Part of a small language model's weights: learned positions.
Each number is 50 + 12 x the weight over its row's rms, rounded and kept within 0 to 99. Layers, rows and columns count from 0. The size before them is the row's rms in percent of the matrix's.

# up: layer 2 MLP up, 640x160, rms 0.118, rows 55-58, columns 0-159
# down: layer 2 MLP down (transposed), 640x160, rms 0.0794, rows 55-58, columns 0-159
up55 102:60 67 52 41 46 56 51 99 32 61 54 71 76 50 48 39 51 43 42 53 27 45 46 59 44 54 56 52 35 76 61 60 68 57 38 64 29 44 51 77 44 54 49 61 54 52 34 45 44 40 62 54 54 47 43 70 42 75 48 25 37 52 46 48 48 33 39 58 28 53 48 52 55 78 40 45 39 68 62 46 35 51 46 66 49 51 54 45 41 38 46 59 52 36 55 41 40 51 48 36 50 56 36 57 31 50 57 60 63 63 49 49 70 60 47 48 48 64 48 60 48 67 25 70 48 53 53 91 39 40 52 37 59 45 49 45 43 53 61 53 55 48 34 64 60 31 46 61 60 30 51 57 43 64 52 49 44 50 33 55
down55 082:50 58 38 68 34 69 70 35 58 55 37 51 57 76 73 42 57 46 32 43 51 56 29 53 44 36 53 59 40 55 61 48 31 59 43 38 47 60 35 54 55 57 55 42 61 39 61 57 40 36 35 38 94 73 50 57 46 68 46 56 52 59 30 34 50 35 52 44 40 56 40 49 44 48 47 58 48 46 58 79 53 45 69 44 62 42 25 57 39 50 48 38 53 60 57 54 29 49 60 73 54 48 68 46 38 37 39 59 61 39 55 47 52 54 61 43 48 28 51 51 44 45 67 20 48 54 76 44 38 57 45 45 32 44 79 32 58 52 62 67 36 38 66 56 37 58 39 56 53 55 32 40 57 48 55 55 68 48 46 42
up56 098:63 55 61 40 37 46 33 33 47 57 42 33 68 40 64 28 33 60 57 50 49 57 59 55 55 61 61 51 46 48 59 40 39 52 43 38 46 59 35 50 32 36 60 35 48 51 48 58 21 59 54 65 58 46 60 52 38 48 67 56 56 32 36 53 45 28 43 63 57 67 54 29 49 52 58 59 32 43 72 25 71 41 31 60 56 38 47 53 69 51 51 64 64 50 38 25 40 34 66 80 48 50 46 32 49 58 63 73 46 53 51 37 49 28 32 54 65 63 52 64 70 48 51 34 71 42 65 45 41 40 74 47 60 49 51 46 48 61 35 33 68 59 53 51 55 52 63 50 66 50 40 49 48 66 57 43 44 55 70 27
down56 106:51 57 78 47 37 63 64 38 31 76 49 48 44 46 56 35 44 46 48 69 60 59 47 41 52 41 67 55 65 43 52 47 51 54 53 36 28 53 64 38 60 60 85 64 77 62 37 54 28 53 53 51 42 37 44 63 69 49 65 53 64 67 42 49 64 62 52 47 54 61 52 50 65 61 66 42 64 47 63 60 58 52 62 33 52 69 70 57 39 47 29 37 51 66 55 38 56 59 45 43 41 40 51 43 52 46 48 29 72 34 44 41 59 48 44 62 38 50 56 16 47 60 58 42 49 45 38 36 66 83 47 42 54 35 54 61 50 60 52 46 35 47 66 30 41 50 41 22 51 46 33 70 49 51 51 66 38 59 53 41
up57 080:42 41 49 62 74 59 43 31 44 39 55 40 57 48 45 55 47 54 50 69 70 53 66 49 44 56 46 46 57 68 39 50 43 58 48 42 59 76 53 57 40 45 70 65 40 45 55 29 40 57 54 33 53 50 49 59 54 74 64 63 43 23 71 47 48 42 24 43 55 45 58 46 39 45 49 60 55 40 34 58 50 65 32 45 40 49 58 38 53 48 56 85 53 54 43 62 48 65 31 37 54 28 27 64 63 52 47 44 53 28 46 47 51 38 50 60 30 48 58 53 72 74 36 38 45 57 55 36 61 51 78 39 52 56 48 42 61 62 56 52 42 51 51 52 27 48 66 21 37 42 72 58 63 56 51 56 80 68 51 51
down57 075:42 35 46 62 37 35 35 59 34 82 68 56 51 49 54 48 46 63 43 60 41 45 28 51 69 35 40 44 51 36 44 77 71 39 67 54 63 28 48 73 24 34 47 43 56 27 50 43 48 35 54 52 58 46 57 37 59 61 56 31 51 54 56 55 71 59 49 65 46 31 52 53 50 49 51 73 53 41 45 65 39 60 66 53 45 56 60 50 69 42 72 59 60 44 38 56 49 42 51 53 36 65 60 52 56 46 44 62 51 22 58 25 48 55 52 54 33 31 36 54 24 39 46 53 39 62 60 27 37 53 57 70 62 46 53 51 61 59 46 74 49 37 55 43 58 40 54 63 38 45 43 66 67 26 55 45 47 48 60 61
up58 092:29 50 68 49 53 50 37 41 52 48 49 64 55 42 56 43 43 49 77 65 68 50 45 68 32 51 54 37 47 68 47 18 57 19 65 67 57 53 62 38 46 81 58 54 34 77 76 48 26 44 76 51 49 28 49 52 46 64 44 71 55 37 61 70 57 43 39 57 60 67 61 29 54 29 51 48 63 46 57 47 43 58 52 32 34 59 50 34 56 64 39 48 66 32 50 34 34 61 71 54 64 54 48 53 55 63 60 43 25 38 46 65 51 54 63 46 59 55 44 56 45 71 42 58 48 57 48 62 35 51 44 54 50 46 55 47 60 42 50 53 37 65 52 50 64 53 48 29 50 33 63 39 50 63 51 43 35 50 48 42
down58 082:54 70 49 45 37 60 72 40 58 49 39 39 32 26 74 48 51 67 59 28 58 64 36 64 58 44 78 45 57 54 67 71 51 40 45 67 46 31 35 49 61 44 38 70 51 57 43 23 69 66 72 51 48 64 42 39 51 63 55 54 47 57 33 70 50 45 46 36 37 39 58 38 55 41 70 62 47 47 55 64 52 52 51 34 66 45 39 82 66 47 58 33 56 50 43 50 38 43 55 59 47 50 67 46 24 58 57 58 64 52 49 47 37 41 28 69 45 50 61 36 52 39 61 39 56 62 60 55 34 56 57 72 30 56 49 45 42 44 57 58 57 51 65 62 27 62 45 59 40 44 50 52 38 37 41 62 46 27 52 47